{
  "d_model": 768,
  "n_head": 12,
  "n_kv_head": 12,
  "norm": "layernorm",
  "norm_eps": 1e-06,
  "qk_norm": false,
  "bias": "all",
  "beta2": 0.95,
  "weight_decay": 0.19,
  "seq_len": 1024
}
Each number is 128 + 32 x the weight over its row's rms, rounded and kept within 0 to 255. Layers, rows and columns count from 0. Numbers have three digits each. The size before them is the row's rms in percent of the matrix's.

# down: layer 5 MLP down (transposed), 3072x768, rms 0.0355, rows 1825-1860, columns 0-191
# up: layer 5 MLP up, 3072x768, rms 0.0382, rows 1826-1861, columns 0-191
down1825 095:082120140098117123158120142122130116169156147166108157127121159106117126132109120147095106125144221153110157138139142201153149099150095121091196121155114117184080146094167096183120105108082157155099121073077189115133128156153105103098202181101153160076137110149132075133095128164119182094133108145127167129103130185161157137159163111092175145096133169145114153169121110119114129125090193179127120134149112158168117130118169077070157129126130098133075119027100108110114122128090114141156139138166117157109139094150147136110103116096119127195116103087137110138196099101158096140
up1826 112:137119108116140166129091145090122129118139150160095126165120112089092133166127089174072124157161110110152108166125108086126153109075164133114093152117185134012107136137186148170187091157164116113158162159080112093101161133147127174118098163127158136160185165134145127129174158129098103064152058113070115077188138176185122116145127107155099164067112126121132137148144129081174114143069109165147140124103099126114090106139161120101147139149093140087120141080153138105152159187217101143099093111145123066139127099171081115142179127097114131163110116098203115122173147142111160139
down1826 105:088119148121121144102129084120121069174218183073100091104153064135165154119194150197132074122098185106139118136123134127134119149078155154156107139126124137121070142088109120101144143157114158179128136131112141129179101122126135122125109085090049144148126128124175124162120103139102145167104179128188151103204094096179094115094110052149076093134127109179159081056102133172118121159119111142127189091111097100082189143101130147092140117072088133106155216134070187140137116110118085111075116145189143109182106128146136129144120154111155093123170148181106122147158138134105190138
up1827 096:128085147110148129103122139071183135151099159184036095144139169132023150108118094134094160104125147132167164170098108127162098083134153188178048097155127119103139151046085145120117132119146126099159148138165101122088151122106124156115177150099069070188130101141016135138117169082119128066090148146105114147158091168102116138188114127127095125147148183176123101067122127115110106094118168101132051130163102130095123080152167105157075148093142155109102091135122133109117107132096131102099095125125065113042087194114182088101122126111058117149122151125186157123155154153141108164
down1827 108:128172143123235103087130115116108168111160154193156144157173125115086081138095108120149146129144144135133139095092111123157106073139150162168200065159128153125160151121056115114134117147109103150157180150074125173133128135093191062155073119135122070171168117114135123166137140072175109108094087183123090103135163128092057173186060147109084158118155070175145123121152065093102119120172141112163118179154197102086105172100180176120155115101099094153138123151135067189081155140154170154120135147101118069147150102085137146103154099132099190140171115125122145133114139120139160150
up1828 104:141102159137107074139121153049208092160123082165168122121111111161222083128142161127132128153120085130107092093132088127124084166081090130158135107125099170118137123115177117138134096109086125131153094134115113103040107177082116111138136144159109098109132104116135133108101106084108166192166111115137151159129162151116131109088118106167115090143105113153103136146083132157190157091150079189151140152105109099145184090143118149122125107144127165179129158121137137152137125163106140110110110097184154132125121166125137089125112077040148128074097149148164105144155109145151162104
down1828 106:082124108119168149149129139099133070067106104161129139107150089167146135103159203121104137070173181096179087097179119171108134213087082105124138125135149146154098117108154129109096116102147147071190192160196136109130141077105076087139099184140089138164176072155160112178119142156159094114128135125117147129123071147142177097157145128101122115161152157138165176172191158137123163102113160109164114087139156079132198148082142137204116084166140154140152073166154064038079135135131129166170084104168086104150152124161097057140124079135154131120101102123081126093125190136156129101
up1829 099:157095162142050126110140098140110178193143171130105097121083140143216097102069132133069167121148087128083138132169138112136117158127145141160130098143151140146143113121201131112085092156136184072104168114138040129125040108094068125103097103151132058069074143175147119082090065137121151160147163104173137139108142150115160138126182096093108151106119063105140088073107114131133135178154176096108112135102132111116156115160061170089179115119194097080092171107144182127128141163144120177114151093125117133133130132128142086204149106163093177167056111103090160128075139146110082113
down1829 103:068134124089082111134170050074137126130056136089121080112127085123172149105175108096136141105164152079132093083072149183152177103137146174089177124115087128148148118154137180165101122142142057117142058140123095096164159103201122110161111081115154150124097129167129144129076094117191163110081135128098138164115142033156184164139089141165148083238097085211149130176082112146151171080084102132128101049083123114094154069098128106192153135060155142148161129198138089124100176164207071139137123151097112113145143077184121160118142096090140122113125115193148106107131150081189195104
up1830 089:123119164164157126160101112153113156124104113173115133125096126113058120108081085077116144119097185060104134105094120120188121122144150125144137094128143111143100177139101111108089127094150115180133137140160108145142077126158147132136183132079168128113185126112093129058154139132173169151173120099139131103127117089126197192109130125141143132138087177155111136130116142146108113165194173154119163142099147123129147132169183184175116156136156137083153149150156117084111123162084128092106086137125116074136114100160104178143042105069076188048124077110164139146119137140128125154
down1830 103:185102142094100116070148082126129127081090176135135157136149115112136129114166150137098182130122119179132120115113092098127183123128036189129124158154107117147111113162136160158133115144093177147152072106087163144109121120111089150095092110145083169152127128148151168161136159175100136112114121149133165124255146148170085097139097093129166137148128171124118153152129125128128133130101095141107064165147107169083169142089134152158098103145161142125082113150109207120108126127149136103122137083125152150127076141085152130109108110134152163174117177144111134167196142134112114049
up1831 097:097107146131128113133141142107099045060112173115152208143164115117151099147098098118083150155103100119101133102063091144161159149082140148138099122105091105128124206153214117113141142157134108144144127116092138131165113132203143136138200148229081151185146107190143103112139092110176092097171105188132121126065080165110165161191104181127145163113129159133197174126116115142154129127133132127109112118109079098163113104144058137161112123174112092151144132102101214168195128094115067143100164119162084076132164147138112146083128163128097092129088108075059172130141119087156171068
down1831 100:098180129132185132179089169067120183107111106106121124102125119120079140180133168123073093110110052124144115124107158144108158096160210106165158146143129100129142114140162129097174116136139074116074135121144121037183171109173120158113094126142157174063087140178084135095174115158169152114100108064117124147084098095164153143179106108166174061137074160165081175091125116074117118117164159094091088172117105096138157150151136135124090116092121164123158129181119166100118124136202123148051123171118086101112067118131139139145139167140187116141110107131115163127153130077122137099
up1832 087:157142096161104158147088137151142211088120151123153135114128158118145132123130166070106159120110112116105115112123163156081121152133127135124048132139088117152098085076163094112079130138140104194122126111067173108116125101083123150144155113171119178141149084142103125078133170082139102074145132171142148091125121125085077159132149152162178162054090073118113182143133145154120152107130084169128113150100107134127071176097111109158094112164124231156064126028075117163179148135153160077124091167132153135144121109154150125124089072114111113145141132142143150122059066167201137073
down1832 088:126104073127096133120135144153126099135183142102102119153122173130165132108104229163126141093133152153177154166136089111129089141142118085138160106142151083124128134145064134150117075153137106148101113117121089155135113168133158114180113126137140112157162140128161117096133102184149168142039164115132107127148162153106088100131134098153069118166087164071170119112102115151125116140147147114132114098134108127132150202188126113134130131111129044093101124159146165100122126130111149190123121119135130136172141092153080120163164113111088137154156138196138194147107123119145131151
up1833 094:148102117097130132128098110145157168084149197141094134095142147209141156118151179131118121091174126143138123077146095128178126109204104120151170120189108120119104160086152112127099113140125123150159193143121162092147175089080142116071132148130080192136137053099129124098123074162086144095118166093122144149171092116115121102120179099092107168125152118078126124142090151165092154143115107094106091104091102126121098104113134080132114101117115121142102122174130128090143150145125101136082162078128119096124125119092158119151107140197068108123140117171083177154134115100113131089
down1833 092:099123153096151152144139152095146118104102076130149111160114124133106077110067096115087096174156166105140074187118115148157125108147166102107106146118045176162118096136115105109150073152163138129088109112141163142107174097134171076186094126154125095031158121160138134138136173098188150152130136097067180134096146184137124112185060148147127152191158145144137131059150115072166146146103156154185128105114100162161170125205087120217155197127153116157152105135184148142133069165137110160126170182138119125137131100114095124153062137103112128106146187088133086112170093132133157149
up1834 084:152095142157134157117078124104113137124132165215125115128136208156138134156108126156098103167174090110126110183111130160136201096179085183131147138110161119128128154163106119169138145130121139131178074134094144083121081063172050132141129162063116213185100126153121164116091165166075103121107113106178156147141047123128135132123110097107072099105147107099152115078109136097112115128133116108132070131117191063107191159162150156118108153117101104104149207156096163109204173176145102179138164190072114157166165118123105152153117080145117106167117120156175106117143067118105154120
down1834 082:112104079154114145167111145096165111152123115100077132134132061156163105075170131140099182181114177111137123108154135121105098201101136064161126113129101137144161101130120158154153092172108111149123153140103137119131183162180127116119109125218178098096093159113104137206147136110211152142135122104076140118152102128125095102087163070160188114193081113125132115137156106152145214138135113142094121088127106155080098114072137093105108104116144133072130104087158129152058147124155159141093095101136129108131099147119175164132096133100098114115136169101074154126155153133115093128
up1835 100:114059180093071145122123156126154103144161128102172153099094159117150177089146085132146102098143174142143151082099119113123149158122106068189129124125209120153150102176089116153118160091106140085132139146127189087092115037144124111122121128133109141170139158123145135147173118117150127151171117127140133135154059110106129140184136122128107129137166163115088082114150093162164086105131156132200143149131117059091132090144139140147132121185198141143159132117132129110122151142133160194101114117180110156120131138126156105137165087134133142112110144134163159134095128126146115115
down1835 092:108134066152073155105115088193079140089128134159110144080104125108127134129129112101154157193129124028149102119124185195104119141114146109124029143114169114134116155115136125137073107100165171141093085151124169091122080084113131093112122123185138108147193147171081188150152110146149153143136112134106118127111154132125098132082150111096186131149112154145183114155143163162088095156167083161165158128120118093078086071136157134145091149118148105136138133187095102104125118132068119136136184157155155127126162225118154119135056127137133119114121133129088119117069098147146137158
up1836 098:151103163202105073134147153160076087122136164117068141107103116140135148164118080138173094089135141161120166147076075107084116110188120138155109169131131102182111231123115090172110109122083105073127136079139080143122115104117110077126104156093060135098069126109120133093120143152155045092141079164157131129160094157121170110085087110128136157139100135135144156036097092087075106104133148138155120076119103086128108158120153129131157132136127124145129165082102107039168102148133127165150135123125106104167113130136106186197111105161147106140135120095136161223110111105168105175
down1836 099:075104153136136094062080120121139144107134124116191090124115119175112151146171126172144136116144165142131126119142190114155119095098075113139165115161114125162135120105121145099114060110086126172039116138135143144172156157090134167140113167142108131188075116174081147132168098123168140121162163205142099129180121135075127171103112154101142162147156136090113103115132122185155103105139117077170106162049110164160154159136129142155111150131094090119194121112170114150092163149129087124137084087098113146145094056145151141093135117134135096210146151152077139132142157081150112113
up1837 098:154114092127141132179109133107123201094187047057139122121189080160141142089107136133128139116096102065174105101170066103071171179189100179148171154104153078109145116086152131135110118133146157092156104151146111135081132120120132089133170126190089164185134172140156128191116123112097161161146196146149073120108130137177120141164128130136138102091104163117145090127169096139113094138101149121171110072102137142102096079092180158140144129151151069188107122124120073103131113098144151157062096068172137160102165164133116109133113086100102141188071157113092153112126111115125198117
down1837 100:041122159120135078152125147148166098105159130140146136104091188118142098116135094153131117125175085155157141128131106070142107170076091148152152134168158126149126162163172189144153138128120076149135147108107155150121142097170155135129112114086180182090118131129124142085126121150091075165121163189115138138060150106164167111103134157166142114140135115119183172102177153179091136075054175123160155107125173199135150147098093159103158127139083173143119129117132148182055097138102081092157126159112066103140114131155086160126152081159067173173175159167102165183102112124104125157
up1838 097:069119180199083173129072109123149110120196093122141136175137116081101113098106108168099111129090142149049150152126130131132163078162048084110199145166067118151138084150109164122155112104137120140108109154128107140092157111162140161101119113149101114166133110069125129092112104131069124107149101104101108098105161147150088149136130150128162174117131108129117135126061136137178095114152140176115151095136177169142141103116203105127191099132172181104178118119134097116171166147157134134108078161137140142129150090168119106072115160164109069177131121117151132116173117153097137141
down1838 100:124096089132105139145119099149058139202142121089085176041107135199126169109138099111155141117125121118136086108140164099089156092100167112132090180086150137130105107138103096154167154098160106131143127162139101131090073128110132198118095122122134082142142083055154071116164175121127138150123162096126107136128091166165128185095158133147107099137153094089090122146130126083107154144142126153116097122149112114098147121155199147133130058181078132140137139116132131056140144136138060139099159095117145203132121134159125136190126096079117154106164101051118149156130151138151074066
up1839 098:126115084112183168074121105104174172151137156143122094143107132148118122176132168109103153119098169101136164178096123124108114114116122087148148152116098087155137121092115199138067121130126183186155079146066127086158144132153080155083106120186073114153083087179145130132148149088160185154076125139084140070135100151111153126129125140094142143164069174162115170123165062156107112128164142195115129111115123150155090082203131124124133124140111075081124111130131196142106092163078129168151132156167162126131159079148092126106122179102094164132112161137105146139141131136216161103
down1839 102:086111115142113038087122099136125095119072145118163165076107147111150094091074135144202039141093172114123095083135146170112102141137150172231080151125145117108106150158146116160117110149067136160095133164086140196138101178169109116097142096141138132133095144159158077094115128082157189163075120198106193161152158112142183118169157162196097129166131106138116133156098093154159130054092122102103153146091157170106176155115152090167127167114179165140069109132069094103134084120091155050131126111163145074174127124117164165118161146133150133153105106124118142109166080136140152121
up1840 099:152107080121179126153097077120159121163156140150119123119081157129181097055120106099082148116147135081156082141136087119171145121113118118148065097151121045133129110154116117124150124113112196094159165201101143071102160167089086118078214127138122143165126149079124094164205141168127152151195044117159114119089183127160132199184110085089141132139130134181131133130152094098173128139147081175147157128109128138117105134137123138137080111147119123119096105136134079135120167141097126171112154163184161147135175150127082190162118130113136149115156152112150166105099104148079168163
down1840 097:156124160114147102110119079123160139080132151127114168094167055114084133180109180101175120146085102163100187083115114146179087146182088078094177142123144179148130145087149134070102158103134163174114159054099161097157142173128214114186075066154124153170167083111116127161159139141122168098120135183111158113161186124102113074172093094111177117137133144155158147147079171082082152117163078146129111140157114102106152119137117170136146089191148166074128125087147179171143136102145153099111155177109105103146105184117139139137141113089116141177162133102066122121122101139178118132
up1841 098:136149147104120176154140097133062170121131067161134135153164063146122108120072123119166173130200175128128108154142137129077159150141237109162101097184155193189107138120130144146117121151119163081088038157111150094123150200162126126108071137147065089122120096116116135148055185153105075153086161161126124115133105172167118145106144128179210160114127167175137162152079077114094108130118093118097142107142131106153147037135149141150088111104099140089135081105061129126168115133132160090116162110134159118139171155104140153120190146080138133100139136145177168129141176090129176124
down1841 104:092144162058151155087073072113113131151180130164160151143137102111140108138095065174163124170204136075174154129124127089152133126154155178126098132115094190201176097144067109149156081081159157122102108140115103149125154151174111081132123115115111126105127164108094156163107159106140167092160084162095149181128084154127144117153137118125127229130141059124125099148103086106152136165112055202130170139103089160111135161150145108177031113142124136085154027099129098117108136158187148106192096137091151131141079112100143139082127150073119118172103156129147138097162126081179184143
up1842 095:132110101137182120182158110098074113107166048108133097120103128080185142115065168117097155107158151135130089076116154117123106092110160110157148124096116108096093183115136156146083079114103172092123159103080074183115146094054157122136150137169113161097054106095108135154168058170131121175165200172163113110122127204092137186101142086112164139119115094102173139118132130118071093126102098153151172140094099074176132142110153124110074166122158155116070198151060152079097144104115107146086123112180115129108138100120164178145110125139106088172160156094123144161166106127134099165
down1842 098:107111106089134151152114121162160140125173136066155115134174072099102112114156147079114114153115152089198148058107170132121121101157114134132141157102118110123069082111112163176175144121144120150111109101140175155114180145138153141146124187138116127101112158147120130213137117095107173109161099132160115092200094152156138142172047120120100190165147169122102119080092142093172175080106115141140063159123105126072137125096147127162146099089160136095185153077149149150130198116134174138197149087169152154115101070145157095190130120113151178151159131114118142144117084140101132135
up1843 104:199137152085115144220083151161131154050143087180111110137123107191138075113123135139095129101155135176089150144126110077095089127082116125133103181108187109156158108144148162190135082171169138092141113104134108143106096106069070097169103157165130157157129180117090136150137181083113095140159092120086136201109115093109135145137140101068144130175150164094153101123153173061106077150112088137165125082140109051172129109089123144124143090165131162078105140145074129096162156182152161124088129092110183116167153132145127161144086163090109090176116173150098126100152106142099159072
down1843 101:115104191100153118184151102117142163191091147186079134090118156102154068153150131088151160118132102113102160101097117147098033122133139142164095136116079102030108158062123079188162108157140108124120094130179126133131098109151134130127119130168108161092106144077123123155124047118142077168085114131149091149138142133137127149147148124139161137074141071142110091097108149119167125085087170124140070168141164132080130105114165138110155126194105149154100144164176165179147051090107152141071123126151115101130132090101135117147148141127148102116181147115127129163100138165156070080
up1844 088:171117148089106075095088122114126187127183180151142131142097130179159083125100161157103136087109137130037132142119145091125156196215112132044187090138081123153121129164160124126093185088115129105160155145167103048142151137125158120079112134128139128103080094149130092141124118143120130097114160144141128129152108134134136156238135118139150125063071117188117108082142117168106140148157112151143145081152180096126170149168097075094185150101104119112120152168185163062136126140137145186141107178150097110166112146091146190091154103072090176115147096153133077174107100111135188142
down1844 086:072105146140090146178160178133135114130110115074113136179151083121116142149159156160096114110106100156160142128135109111149112100033149135132077153107117062146085106134098157096152113148151157065083119137150144166134115112160131088152143109119089161132170114100096080152151099144085112104132081140188054113084138197094176172101148109153115144188144108102113121166094119121118097150129110083127133084123104139112114090077163180112110116221099115131112073155106061140130183112103066170122081132151165132140129164122107155094084179068153087141101116113140119137232114152104122070
up1845 102:160095159151078170163112124092108083132129128106141100079159107153115127125185138107056125137149121075110086171113154125101067095161171153090136136128166096157129113106128145157110112118130167151151161159146098133067102167169149095133068147114093152161120098108144155135136140086165131127128089154178131159171142159165129101095156143163163192100112127142106141045050101156116109113197156133088107212112148065109147102124118202199110149110133144090100131147124123107149188120130155203152120165132128117088132150153083107096161160105131137153131110067076122189152137153180139156
down1845 103:132141079117119120131064087163126116154167134159165149206143140092114166145117098135108077153082169140141131115127147134131140124157104077137128115122116110103144122097052101110097125108131114093110085113158097102139215144063168139117132045135146171096159057170153155164089112095127153152142111079140093136149163096158132225132128137096085130097170164138146098137138161140138188152182047166132116144139099124125161140100181162107113116146153082164124102185154098096110069118064123102147133120167137099121197163128147163085094166128124102146086130174130172125088151153177121155
up1846 100:110090165117103142118081104131098146153136160142100141140077146121130145102148108134107098089171133140098107139135111133119130136112110152136120213060080079116118149092101125139159091109111163136144155154115179137133154155135144098088183144137094109161190122150105138174159070155143081169144114067128150126177089074161188132191142107206192076151167134103103133138143130189088134073147136107146084071114133153148123100113177197113092128231107128090182161127046103112148171156135208163116108123122144136112126186087071144112162105177142090126146124133111089189167125147153141137
down1846 107:113109092091169146110115127088171111110185138134090092152111149082117118111110122113197112124153145119166162086162125129070189160155159177153111149122091184115134154180103111115067118146131183090111134132098096119110160138147138127101160139120103111157156091183136172090141132158171117108160148188126128152164103148089162086200139064050127101120112121152179129091138116088089129141174109056117108144126149074127109168192096185145089133165089142132106163117136065107106139127167126093116069180128077034121167214175139114133121187141137128139165157102098179098067148127172090065
up1847 097:178094098089145137116128087130131149101209101147109097090133108143134073164121111120049075129155124106153095163145120141103156126152162108106077111087157088116087092133097084188123164135128093097177075117148166182167150055128133140133124208070182159160091151106066132178163139104136112150077116132122159166166070098124106134122099124102130078084116134144112070196155134085084171205114082161133119131166154166135112098139128108094086140105200120108126082082120156064122101146130157106203095117111141153142156145173059099091130175105164154163153165073128149106082083153104176145
down1847 095:171139148091109099145089098083088124129154080126092116152072187081121192178167107119105173114144135130123134117158169106153147151160117174130168108100108108169134118117146119148131053106142150162119089092091100166145167115155120095018147143090129161106164158075188106104098145114139116131148109109102123124160174141132129083204177114118020128124194126116131221185152155103099030166115143149129113178147108175125150140105132092121166143154112154182157169115124079159116125169092117143117148078140136149160134121153143119135131137142156076132067113133118136153119126113122115133
up1848 090:114099191125107109095122146155156086156106088159137138132165042078150076116137100137116096112133093124146146169113144101147152114052100126114124144154189145160129116142118140139170113089101183157195121109158108123077081157110153192139139161120089130104123129117110081130149116155096178113159079109128176102127073153185101147122120115095131112124162118093131090088097085093179109122093146104108122171157161146071069110152142152106065103166168158177149109126142134123078158117193129128127164148127102148059129147116142134119109104123079097157126126111164198122130106126081150145
down1848 090:151123137164181145183181109138176151085137178122084127104100192171096172123073150128069198160122167128118116148130140128076141151203127191098102147120087079113118137138087153164107131183088126120090132144071129137159133121121092119148064099159189137114150144135136180127118147116111151095153139144090050149149163120093137122132119125194119159124101112165125092209153192156124096127165107107100087128088125108196119114083118109080207147116169107098122161159119103157136150167091163149127055134155155094159103101131150112112092114145105148126163137126125094103155094105130175112
up1849 095:159075107118126138180139183153145130083126116152125094120128118083104169088105113098086113119143153085105114150143134071130154094122062147096101163127150150173110169103089196138106119165063153136197099163048094178124129111116072068118096129104127136124091085125116059121143115141154131175153204051148178142146141161125071107157171066178148099083098093173098072097161147154108097139164203125157126134094149099117175114161139155116176129123190104133179163112097099089173068131142167130141087170226178078145132102085172156095115153164161189175150153113093172126105113108109134139
down1849 091:107131174118069108103141148146125075107167121083111125100127113132131066082111130116167153156119121064137126161135158167170092157136100108093090129170102124173163126104117139173165146104089118102150099154147141088068094205125092104103113096164143072108155165102185130107086120085142154123094132169178114129068091111066128157143156170113117130130135090116121110139103125105088087143146133125127147137169117140172067089154185118081104151148092145103161122063127183127143172078183151156119104127025139102059092168116108154135192130146170145174112145095180105137147113089155041070
up1850 102:140151117130130122177118184136140150141118066100113106145089125132183144147116130106063182171137105175145085130107152131093077161106102130113129116142072090143119100120153098072098127077160124102134096188096115106133084143105116130125180130104149163108076132145112097130095117110142187151170097112133117153127069145122120173163155070170100058117126160168127125142120090074142094118050136141115122121168121130131192083149087072171170202134143166157106166139065159122195100143107149080130100115161132121157135127108162110094126118178091100105134228147150143098107111124129148174
down1850 105:111142103162114154152158188169098091120123088147090165083167068054150140082129186129142102130165158111162105104175116181109156145111155142120152124153128153135096077106134089096131144119071104120144148138156117108161078124142112096075116144107133131122091097080142111105145091152058141073097143088148157100166076153132169090123113134144133101120141157149134136143129164170149123111147193140089137140122092117189171078084168125178163129201129115101106162124135173113090130102139162121098154129100078129164139184155094070198164083063138152077145046032140161116143102161190100145
up1851 087:168161148123141060136121082152123160066151143152139124162143125125090136130080188105121157091153122152092137148121148137136170198169140130146191105098104103174164161115116112139147139136114126115117146105111067125145100099151059158194121122140145135154109172126156156124152060102131089178100168170130164160128149071104138151130136099129081139119090147110128152117128084136114119119111145135170081130180164141159155170148070088113117149141151061081116156136159202166161173152108101134125130134187111135167168119119083151119092139085155121085180086140156099093101088138134092170
down1851 091:149152147110112116109162119098136130142115144168152147105150088121131079110120097158128152132147166188111141130095159094139102102118065134181143140155111124133139052134125133118173113098185125100140096153136112184146093094053149110134146123128158154092156130093153152134078156107113112071103160144096125127128092121144117142119072083203157115121137090126050173163120208117080165172116129156053147140151077128092129050108149113134096072149121099105136082125151150149124117168079123111128116158090106136165144132123118160147127186111078146225161144165118169123123144131114115092
up1852 083:206144122099095130155120138077189135162130153124118110180138144103142138138115118098101156117112115109150123130168173114157173176097090148088128121119179136139180064074146133135164054079157167158135189092117089095078199075159096095107125149097124158106166120122076160136159125170116166156125100102115127091150164110147134148121196131136112089168194120156123177131176135170175087073125109134130107108099123082089084110137097070141148118152134123089055107112122138126059114142172088144119074153167170123110149098127097055074104153157121126137145178163156116144096095135203081176
down1852 085:126119111169118108171130135102104102114128124149081145114102141143138102104140149225087119130126149116125168100114077129113061094143136118188164175117171087180159172167121125089120155112119159123152100169131185086142105124089134157124129164094112083130112141171131160113118167069087106095125099175117123121169164144143106143115122057124112165131098094105112123106113164104067149130121160150163085172091127125130155176099161127159098185121125108119182126127138084169112182162064125057093195153073071092137139163094177184137164086098151139122108167116088061081142150117123127062
up1853 104:180102067122099121144064110099174113141147152138146075110170104156196165095120151129078172149156153169136108179096162192131131101086123145148107099096160070117053178140098158170154129104104142125150058144152137080144177131092114133108167150117226156063112146153127149074111136132101167117116114141084191133142114115197124142108138076134149150132128080128095078149124098104171168089116147147113093147099099139155176151168111197118137102154121112057127171107121118078083124137122111151148113174082203074131147103130103074117135181157124128053085157166206129184187148138166139124
down1853 101:129120108055128167101170122110095081153157075180099162147110119130140131178170100108120127181157166123123162099157177172130108111152066224119108139102099163124128135144133127180127189181079126114193091085119120119130134153119127136131158197154141124167210056120117178215122112131117093092124077107097159165111153151131134091134132148141153155109118091061192088173124129110060110165092114084150126075171088076059173163113094123120161151137086107083140067111154173135171116134112099059094094129124205157143153156121134125154099091139152111079099135143123154122165135068183121073
up1854 102:123125135075101123127129127133111096098123138092087133172091093131141107144157090176148157025121087114107068182142129147163119099100122180223148168118120163178135167155123137144096158140153138138166141149125068109161121144162111108127070135148104097115095158079161106131149137126139105169124142099138173188080180106197107067211111166152071157108149173156133138108095148170121136125166125095142093192117130150178172133139085120143122095157165203194099124095076115148133158182144115103116147151149247142179148110134125115131117148086140192076080187128168098142116128081215171126
down1854 108:146130117145101083101056111142085127137079158136132130146165152127123145170137120159084099136136121144159132110042163109124075075116071137147066121136099111132152107168116138115092154174142090134206126120070091094108181167132131043081223068109161106194146071128128144201106139152164138135116104092170109137109111160129159114155100156155124151135121119074132150152104153177168117184098127086144140130104100118085142147150064062110116101104127116113137155111123144081163140141133173090093070138132163113094154106135089149158203148165101144182168105092203165172081140099087136153
up1855 104:153117136141140067153075122153114111172184111149135150209056090082129158156133068109084064078075138149125075157113173127091151127149090069157089183162138091108130116119130182225227125116104133129176153123108107100117089137140158152047147158139173061136109150074133125146116127145155101133144155093153179092129117131095169144203195126123146117118139183108153151171139110123142099127090155104163098023038131170128171135132179099137178143126137132151138140108115086156202124125076078151162121113127171171167185116120114099072134126106109165126106124179140139054147069102146095160
down1855 104:106100122140157154095135088105170071138157166164136104071122115084161135125179134144178099138063119139080116121087128139094102148164148112118102139160074107119198159097163126095133110109141075143097152093139110115135167123138157120154162121156134140144132112095096083074112147156140138157094089149152095123160130111187159150182072113089128066187119168188101083162088080091106165151077103141182157058129120081187102143154159148059106084091112150144161121134136110193194119135135105093159117098140129103120135156117125141159079110134178129132161174153171109182091158185136067120
up1856 104:155113209129084171109119180147140102120133106139085131121110172143133141187122152144122131122133124152114136136100095123120157112164102147140131125171142114159141112110090151126052142030134133120089134090076105160118150090085088085136130114237147162132103141141099108150148065135133122110119095144126072138050138119100112131192135132105126136151172107111146095141102081127174083076081143116175136136144136126141110147080126134116133110154128177127099161116069086163131185161112104118120173155171100133150134147077085071156122180125081067105135162104091104144105093088100163147
down1856 094:150115166151169124147079115143129119106096123097145102136117130147133133116100149129149115143090116146111062111082138157141092128062113113154187130142128107178141084110080082131149185148155150128216091099081179159093166078085113110101110103100164137145115133136123092113113124169093141067111119126092152108125107087184131160114142084052184112125038203115160204129139123140120145105206108134102106091096097150126125155097114101155139099140099086117181132125169125099077099124156180127130176139121092120110098175113160138103128114101126090122109114178081126155180158134124130078
up1857 109:146131149163093112149159173100138165148162123155108134163106176141126046190150135158104128144152134158060103084106142169137126152131168103207099160168144171127137175103184154156140116163135160157158150122110132109168109095131122154072120131150174120080076123177100134126126151134132144173089087166097187171118117130150163158177131116126140177110094090138167160109113140161058125132149145132137143136132151161180162121182072091131144105091139134135114132102131157129118193106127124152109132173078216109097105148116136149061195136078163130145036161120143147166136148160183117132
down1857 103:114140104173123192179162108152154139155119126156134136167055129118177165143131113127132107077125115072156111074097075118106098121101138076132154172172102131169128108106112114032123093174113148153104088141114134102121164162162189065106137116105123132193129077124128148130165163103105096120126139137194152147166137080100147130150113155069167131153133103136119120142076134168107095148142160130163171075080160049147199145111105106111156103181094069135191024143067148166120105120172107123130103110097140146131131134079160137113085153167138148167114096117145144172148099097089126130
up1858 101:140101176106108076109145143074174108151134097083119143151087073100162168090135132128153139114090082199076083149180095072075080094147085121201104159130159099181122120108078126134143140130108137083135177134162133148117047072125142159121133177153129105177071084154102114150071153171133123140155087096197141133128096159069174117098139163134164095124199104109133118122126106149171131149097159046120138196131108128099135149140110088109121113128221132119153165136111130128132121100104091137043159128151144159085137123121126167116177143078174159087164155174144093156158138071096111149
down1858 100:070108141115091155191122129166172135071123174104115113163147132124147112125120118164152128164087158105093160145141150158123139145171099131122121119155101135113154137092133155086107069074099111091147210130108182167150157165114096119155112089206132096106082124129126076165115108118059115102144072128165128119111140174100116134190135087138115142068167159109059112131184115158151161098184153159181109211128144147110137148106135104113141146126155125107136135094095123101158121128194108144173097054163125141089074082081172154152161055162130097076079135143133106095164136031169124098
up1859 096:141145142142104042079149159101110123088170170094112125152173135160181164096151195173102165102100097165121096159074132182126150054169124189129110131066097143187106151162111113207150127078060141107168155111102106183083101114084079118115109117168165094115036166130137072048130104099154129135111052131191119156126077151116059131123160113129164133115132146098154165096121132194134085133105117127128094105157082153130097099147125144111137084138169136129110176177116121161151077106154116134126166195182151168129170137167142074078144124118135090138145086119170102165125055131169152152
down1859 098:098033098180101107142102190152202182161127097156170146102171153158119145119179205142054152129101120104073144086043119156111128104150142128105161107093166196177152109142124136096099067209099160136099152161178148099162122183132058110113152145127128191120130162108092199120089088063197144138138128170136177121134127093174131129175108125184124133122117161130121163105093071124102197132158127132179123171145117131145086103060125111133149097108108141102147109109149099130122131093132172119117119135081153121122093116088107059166080145156100120056074120155171127170125128159102054053
up1860 093:125064125142130082125097103127157110148117168128118133156117107173182168135094167105147111135167104169121099043129093138125163151145163157184128167099150154083111076095073166194153120113098197103176089127033105102070172068132080095119122097126086079169148148140092161125137083120158154141112074117080110109157095148122124105125153112146154106129137084145083131153176093189148123073141138094126129130079126111126144128130087093081137144112143107147107144082151106082109166126198154141049133138150143155168151156094175117103127128089134161082139084061118148151125107142161165080
down1860 096:126112166103092160115138199070161095130156241163142081139114136154159092114102097146139159064149142122168146144119138100129128142155120094108137160107114142138160117086157107164096101066141142079092130164131163139129110141133113194152115167066127125140143087138207109104128141092079145120126135089139163067147154148123108112111129183174150142161113172145124106165137156096128112135191108142139157150112111142117105057082092111080102174160172161102122187081164130167110166156152128131116107173132220112163070089153122127164162131079132131086163098122135156174155163144161135093
up1861 098:101147111118111124089066132065168157146100142146038154085099153076109135102128147103058114083113210105108125104090126109101125103120083130154088197175123109083213124171115160118116143158099119111166161115138170125092098090097127136061137127109109063159150146172107091099156183111088061128179177168182136099155178162138167170183146068135169128100104097121149038116118100137187162161113122139113084121149114123117056109165156092131095098141118178104148105150114150174191115091143135106079162109123120080169142140096166135166144149157129139150149103075163151126135182086106128107